Each number is 500 + 40 x the weight over its row's rms, rounded and kept within 0 to 999. Layers, rows and columns count from 0. Numbers have three digits each. The size before them is the row's rms in percent of the matrix's.

# gate: layer 4 MLP gate, 448x160, rms 0.064, rows 267-280, columns 0-159
# up: layer 4 MLP up, 448x160, rms 0.0642, rows 267-279, columns 0-159
# down: layer 4 MLP down (transposed), 448x160, rms 0.0641, rows 267-279, columns 0-159
gate267 098:526460519547462426463436521500497514509494545505475508440483576509565537503465423451509526487543482443487537552505528489567482452514528524460436369509596486492489475505462508538465418506512443472501485499467492463466462470474558414474468552478538546480489457480471539497442511420511594531469462458514480447513508536547530492570502539398514506483526489505548479542531518425536530476531574478532526534466512457583451500516470503537473454520488479489539535452480506446556466479566511
up267 105:498529550488507514478477483509500525533485471484532541489480538507539477501494478567506505482448471428486485481440536475488556507506490552441476473519540519402449511535450468578490559491481467445493383530456517501484481530549444467525463487601484362484466499439497539490450513495506517553476580508491493580516528491514479482491546536489475526562502454418476447429467444521504518547502583531506509559452504456491520531499451571509455500468469524508582571520434553509571478557484515
down267 097:502524451466480497433506536497517544480486529568493557516543452508554533546463544526531571468497490560578504544508436518531441496400448457464447517473514467577485544480516535484579464504475447494533495537440476518547492440458480507502552453511468539486535561546484497489463498498542472526498540480557558522615490503471561453479544507560483530484526449529503441600466470506491471556590467443539526447572555450471511573525472530512510489506521534550455514459563473476487508461540472
gate268 107:490459490477576519476461429498494514589487479490527461469474531460519521487550524454423554487514479489519446533490489526478480506509507531589497515476491441485518509461526482531485499463454454527473489457492538448544572518407504446438550480472575565580447502572440482380496526513541536503526497486487486449520521455477390450519526560535523517463476449553506479449549451449493539505544534490518502484502500528537448486486551588509480439522537457484426476589436542474504485530541508
up268 111:459485519447503549534525555568545436535402575476510475447476488514470520495459519520477469544450462510526527514570456467558500457537510546469530472526486480531428508490470414446412490471482490528486458498504472498491501622542499487563511516456515520537498493515503494529505459480476519565470508532484503465443482485505524502503409524557514518531526447553445523466494536431543458528564488473467471408385523523579503499563444551539472443475528472489551530522466416519502484451455516
down268 101:486553478430484520450608500483440452482487523452494490513504470564440418455491506525446480491497536525462507518557484523463516463432598498566486450534475501524482406495490500451500606496584521512516454500539451519458454467458535451548501434530480511517540537537527553529500550539497522542560528461552460501499473542517512505518544510517395490501530421524529446522492502504503463505447482511500498462508506535544435554520438527499560485441528514500566516571441433535503549427482529
gate269 100:575552487596485472507539487506484478513557504490544507502471471429519479465493487482555536531506523514477584537521455497488485534533518574503495480472536453486538516542534501523467455537568587525555520507529398472485519473505551457431490470447442482444589463500445441599498467483445482473435445483517537499506541560488521527501584556493517494542463490525572489477548531424514535485483518484543524547477514466513559431448465515549485536495470438461474465445497486400513551525450533
up269 094:501512473528526460502562532494525505457506484552532475523556565473523522455456466486469480514512462481423473558463485568486554550477526501483498532475484491554480432495452449536432501455558497460575479580459433478488499481550529570549447494536540520457440476571523474475456428483501497533507515501558464501509503508425547488476511475397512513500502407437477465478433496544487479508564484488410474488496548510452453472554538435439519498468499550549540448541524582452415489525539510
down269 098:520564531500514486497543521502479584534474507497496502567392572527462473464506454519520519497478537476499475514461492474514512476491546421563555554486509541523498433539475457496502541531543447541553507489550547502578521522413490513534446501509552513529479439485529490500488506538452508520559512548507537526465464647552531510521449505500502539474508485518481481481519465495495443479499554473457527532540545574566487460546424551498529452470540487618428478564558546556492469480439512
gate270 096:481470472562513463546494499538461441507486494510501501509537426500465471553443450541511441498516489548437477561475411483497528508474424484490534485493524485572504544508532439482508477551510426528476468446463505537531504486469489497522565481484414510453474569482536498422545513478471460474565503439549498441453564459458478480586417552415588489486541538420457487464482449454491496517507549514457557517464458477519448505508588503478487548458435572484447477461469513519502514529484547
up270 105:522544568486533529518456445472496531521552521501483466473497481521487586548506460424535510416500615499519467484476527492550530534501498556404462472423528510474458534539478492468541518509455510542503531498485407525525561452504487470537504455440464429492452526444504456471490471464567398493469529479479476516482559467492415534453475604549442509469453488485526532478490516546434524538476532475505520494536480541500510501459466532435497471518545504500553596562553460516479559485509543
down270 099:486520479474507475511475534551516434500455414506527448499458468427468528481482435518551504540418444424510505524524435534478572528532534532557539516527526408497456489564452519502364530528480463459499540506546501498473498544509486554485503508469481518436539494504461549472432550547460497511524608531550491520542457517553490544512500450496470498494473437540543488458472501505566481447550476512445453517467435500512445499523427522490470525501524407487471463452508518491514468601533521
gate271 108:522476500523542511402490471502487550407495535492583527499531511486489509566470488497526528528516489479533471583479525452507501531546557467524522600455525478415498559497576499485478480460497471527537474463548470471476515515437510487441485507499508502450486473495478498505536441512464546437469545475471419486434559462484475484551472620533537538516478483486462531465428500440493516473463501527483565485580532486538498489533423452486483509531491403475483516549564428438502411547537458
up271 104:504522510506545495512524477475483555512548590495475471563462590487571477533551499525458459458439505591537446449559473503474518526540447502403434466490510482573536535529460505509490520506499483527468428471499506465456529462499501542413480463494464472518525568476463459587443518435525550518529515445500497591461562498527588473472509508510436449469518436486537528435518527540564489475482502548480460467402452508499473480576467460502493502425480494462435496532502541490491526498489503
down271 107:480463444511500553543469500460461452534474503527496465510459490524513401458485479423575456500419539492479509515494517467472493457467524479481456496517551480517551527509513516484450506574552516530483499518518499464509609474517492520518295546484527518509537517552544568544460491553500471512480498499435526519505530528532446533469492503481483676499469441507514496488543509498548490480513560540532555540478506471474521483472475535581505524527511548513500448465505488477467471474497459
gate272 104:425511471541425480502484499515481484406585488451497551460513483502490503532420552501504606534422438516491521492479459459498519517550493471441467571517506429474553481496420464514528480491494502540589521510388527572524442492464484530508524569519529435477537486556532591501495489491490482473425389497499520464450502429555511547555501464486501510504499446483502481487473522470489503542513484510446417449489553529526509586531509511554505501499519467426529502520544509511504483471494528
up272 098:574490451549591536508564404486496492593446532572468491565500500435495468498560467574522501547492502540496460453474511507599582493480477488530543517512437517506561532508538574568488507582480477505489480508504530442416558502565567505469542477531566467525492544519447514547555472500515475514501481605442481452547522510534547514519447443483503497527513484531416534550518481425444480555503522503493454491468501503441471465550522495514473499461466500461463497510511483480492528465524495
down272 102:574511534580506449475546508455475527490548433517552542504491476494536492495519519562520481389458479501454463427483463446494580484483533538536533492449497565398476542605557485489452490526464532497450561477494491461464488504458452477522470552496516468503475511530505508573463528475504457498548454499509468410504520509579452527471446624584519486553490496524572482523544518493504448439528531460535514528503475495494477568529476502463506490482480523568509490545445571552526523502486535
gate273 104:575428411458504522483500419555482479531522478441424465515446457398501542520494590515474508507519458554456514479510533539529509458534514498542460439534482503493469499482518536562509443437471469480493488460497549497466515451568468487473518475548444483499503498529402448532459544559521445513445515574521501500494536582513469479451495408500512550520519543501463489468468594529518516529450544460481517481526547507497455517472564426534467509518472500478512493455573444586519491513514431
up273 103:525544506513508534496495494572528518531519463462437542491442479538503537409480442521513551450483379472510514546537510388507527482561532523534530533488542482462524523441555446560569517483446560544498516474517476440427455503497490478555540539524474503517462482439466552546541548461492515494523521487492508412452529509542581478526463521474523483556509474434437464441481564505518471522544464547484515449455476439575418498481501506494404519496500497437473540475492534513529525567480497
down273 103:581544524519417506464586499520520481473480516536441467529471430509487534513528497512518520453484578555499492475549502517519461559492449485495480533514504456453537410449549520450520556520472502559500540505459441485495468424542505417530545518492488425590551475479408520466442440498465466408493453497494474506478453480583495521494494523503535508420486506548445474474489439432475564444527522488509465540481462476498494472485478521425543499536517498433442553520558508509553423519518474
gate274 100:522591504449496534533465471463454514513417519550474523510581420449523504546536435480521468489500532538507478492543435445579442471515485512483501483424549517537567521526505507574466480449562483450459501459519510483490570452448537478493484458475441467475466473508476514484446535565543471563445498496502515483491482483463469528571477518533453597479466477577447506537441529453502561493529484485518423385556552587507490502486558488487468567470526528538485469500533485496531471504524466
up274 098:578521499471500574501439545446478547480524542496465470426471475530452483513557536470443452464493500521491415510451574479520495539506467421476498530406506488526546470423510518529490489517504511564538455445482481437461469489470516548517468451508541513496503492489510439542558570486513496483548515538536440549433490411507498470533482461538571510486433567463563437502523536484546491470533441530463469475555554459506562524528435520504518586516500456453496544496463506509517453589560460
down274 103:523518587539535550463561466472513512516485471510479429505480572508469470512488529513524496547510490504418547493502507494521548550536585467513482445430537529517480536518529538501495454491444477501513485566558486426542441475497524451497503503519471552604522466500404452379528484474550485478514468538531478436570525528517464505505489408454526549520537484522506514564571558574478472522496525468529543519493499512491504541546555507525460501495466573474500598424530500538545473431463521
gate275 097:480450429506549486521499483523450543521498497487499509522497561590558459458451471452522496529582501505499458540525501512520490545473425482536541509522469479526560484429474517454517476556519540530509472453512424498487530512453454547501464560495437486522556509534523565504437465542524465448517485463528438502424574416549451517492506481409493564480512545476477461526527474461508470516482555482550558556500563433508498558462469401570466504519532494551444511512497514513407496407490481
up275 104:461492492484520476496447523440492478461516603457490439490447529496539448560521432516450458502475490442448479567480508508550481487479513540525468492535519499439487591460507513526503527538542588526584419590486486568502364483508526522528498495464504537455477464468564500478532488508480514534464470444503381518523484470462519527497498506479520386475497477534521409460449506471550503522464492508513497509457477529445446542533578515500542478509483476515518515458481481540519440466556449
down275 099:489518515438578513458471505471491438564498446472540487500519475524497487552553512455485487509455445486418459477529492584443455554497526470525498472578547471514501452451504517446468507454539463485492528528532558508517530493552561522434533532528517487456492561486535544465491537561487508469430496485500486501514488555437542514478467478498445489493510455574521496476488413529466502431450443516451447564480400547484443450545444468436482437460438479551549487536420466475552561514480437
gate276 101:404536472464470527507592510513513597462499462494466537462513428538522535500479467537441466463572570480482582564489488406476507478498506496509452474496538446483531538476448479588469608497464568529502538502466537524449537453467484414448483463518564439410518493481489499473454517457527489514500480504487488460448455509513485509474508518509505489472461478541555475493450547547532533463474465523462486458467446465513462572521476426503481565413545495456492441512506458491537517490548543
up276 100:559500427512492532556502418496574509476521471450469502464491467491586486524556454466491477487528505485514514500522479432602490532513478438470508525505501485515568514474544555502455458454506473436476515447518492542571496489413495420492450546533523469491556456543469439420587534469527481526481486538481502474533488410466562491486529514528522460513494448510524477481463481502492533519425496596454525499524452495421511498445521543420524555461474537479443504555511521480605472478433506
down276 103:516494440479507505518575512431519540580516471518535495464514489543463447509502559500455475492471528470445443512530467465501511500523490476479536421477544435456600491481483488476467449453543483552526498526538521541538452506493509484487511461486547463462513486457602470514528470469551465463574481508486500527457444483478424486509536530604411469446530522564478511465497446585466414456559522510489521495482439524469456481479445460448476484431520535581573405519483522493523534535483537
gate277 103:489438499490531481503576426469487489635588525534470454578463512493519519489464518536521480447494494467552473498519540426456484527487479506520522487456503500495450535521533490543472436488497491522515494516586493482508434448521508468547525478523547458497452436457551474523479475480564495497490590465552519490503563492484488564486533450531533538522497495503523588444512530447399545467503545559477444514552459459443519448462571459485480444426497565489507519509540491462458405534470465
up277 107:506517437420441541504503567466428480538510495505470510476525515544488478561491530524466484440511448534440494485436462477496416490510481487511549509508396530582437536508564506460543436437492474460462543485563509529522525490519571493497467455486474510459426503510545517495484517475525542480574482463520568521463507499559520424524415502487454464514491526484509480488496505641507430523533484426500524505535478482502482490532471478499459450437537551511528480521441433584457466585496505
down277 103:537444422481495524441565439520481519560461504557539510493538459533530505458471504542489498424527485497450550542485465480540512495581514451438543497476567499540464531513532419532484516536464497470487482526495504500515495545529512489599458497507518492440567546533499487584499547471461515433541437482505490546494415523497420437493495476559476501601498510526501582481496382461503470483523546575504534483469458486420480496500495477508507520495403528527524572557547462492508506552487464
gate278 099:555506495495457500594512479538540481545516485550551516555438530452515520425511492479501522476507405545476475551527450477465475542478462500550467490464499536463468536509558479492558463466491511477500463536469511489552448569507418443529502499451490507556437558454437526498491447500519488469551462515523583444538524586513580471467506538461487534553531474507454545494503498546429581496543483542478437461552525475492476478574550451477528426527550514529604537558453504549502518477473465
up278 095:518479486476476462548470538545516532446499574518511521501498504519473473461499531503504454459482613498508484475435519564477419400486550498471502547451482560549504537490567465513481507524465567477493400500480431518521518445498505527560543508486459552529545540508590452453496496435420495495459491526477520424448500495466532468528520423476503477449430451546546444471512487394483500516441501495527554550513532482533481516476479478505464546496502489550479569451556434432527525471442475
down278 099:487533588490539421484438455507449474518508556482483537521469487512552459580569547480502479476494522574477460542450531497525456460497523425513494493479482481422441482525455494510460536539517489474554507530506447590481518496545493438483485578465523514470476511496514454516479534454426488553516524441464412565446515545466502531523515437514489513455490544552481472547484444489555439513538506549484559584548475454462562455520518501468444458504455465422538473612515501524470510440509518
gate279 101:480511491463539514527517511502477510497451525495522414476500476567488524505522506535441524483515519468512503461552524458507492483550483466511545406468508458526562524512434479474501483520571488475460498484498450500520452589555458468552482503524500534535563462449515445550444441481430400508482495495430507545433514533536400533478512513517456479484568522486421527444507458457535480456534412481465489468548498426450472444527468531497392443538512432484524492513466463453555407532495527
up279 094:495566513464543471475458507528525549515489500525562633554472476510486496506503495523476482518512541533480519489517462518504502444448478489508502530471529483461521412583483547506451441541513545392442433487499545451435521400432585582456467486540524467501515542457541502488588491545539482560516449473504519405538480511504495466546538520528519564511493399489494528504528509546504589475513426502513515571507511478566489496532521512504451486523510493569514462494472549500554515467485504
down279 096:524563513485564418504514498486543462494470478468484512534438471513500483547486500523479507472497491501466447490534491454460541408525477476537435536505550433485568444504579473423479478512583538451517489467467469530478502542527505604488577507508562551469580469449565551536528516503573471467547540453512460509548631504522478451480543539511489537499558503508434510434440488519514513497456479510539521423486482473539454524565460496504491475517492454542510474556507442524572482515533443
gate280 093:486508481507507536518495485410580481478495510476558542403498521504525516507501533435490499428509534508493553498525423426465465469492503560451508497453487508445504455506490428547430516519521510518520515484506503560439504467469562520464452562476533526511517590541536552515534391522382501493477453474500523542526505492509551500474484466479489536476536501455602441482474416476532526479509413499439462492567462440542448552548477499453546495561463488541564521521501485521495487520435461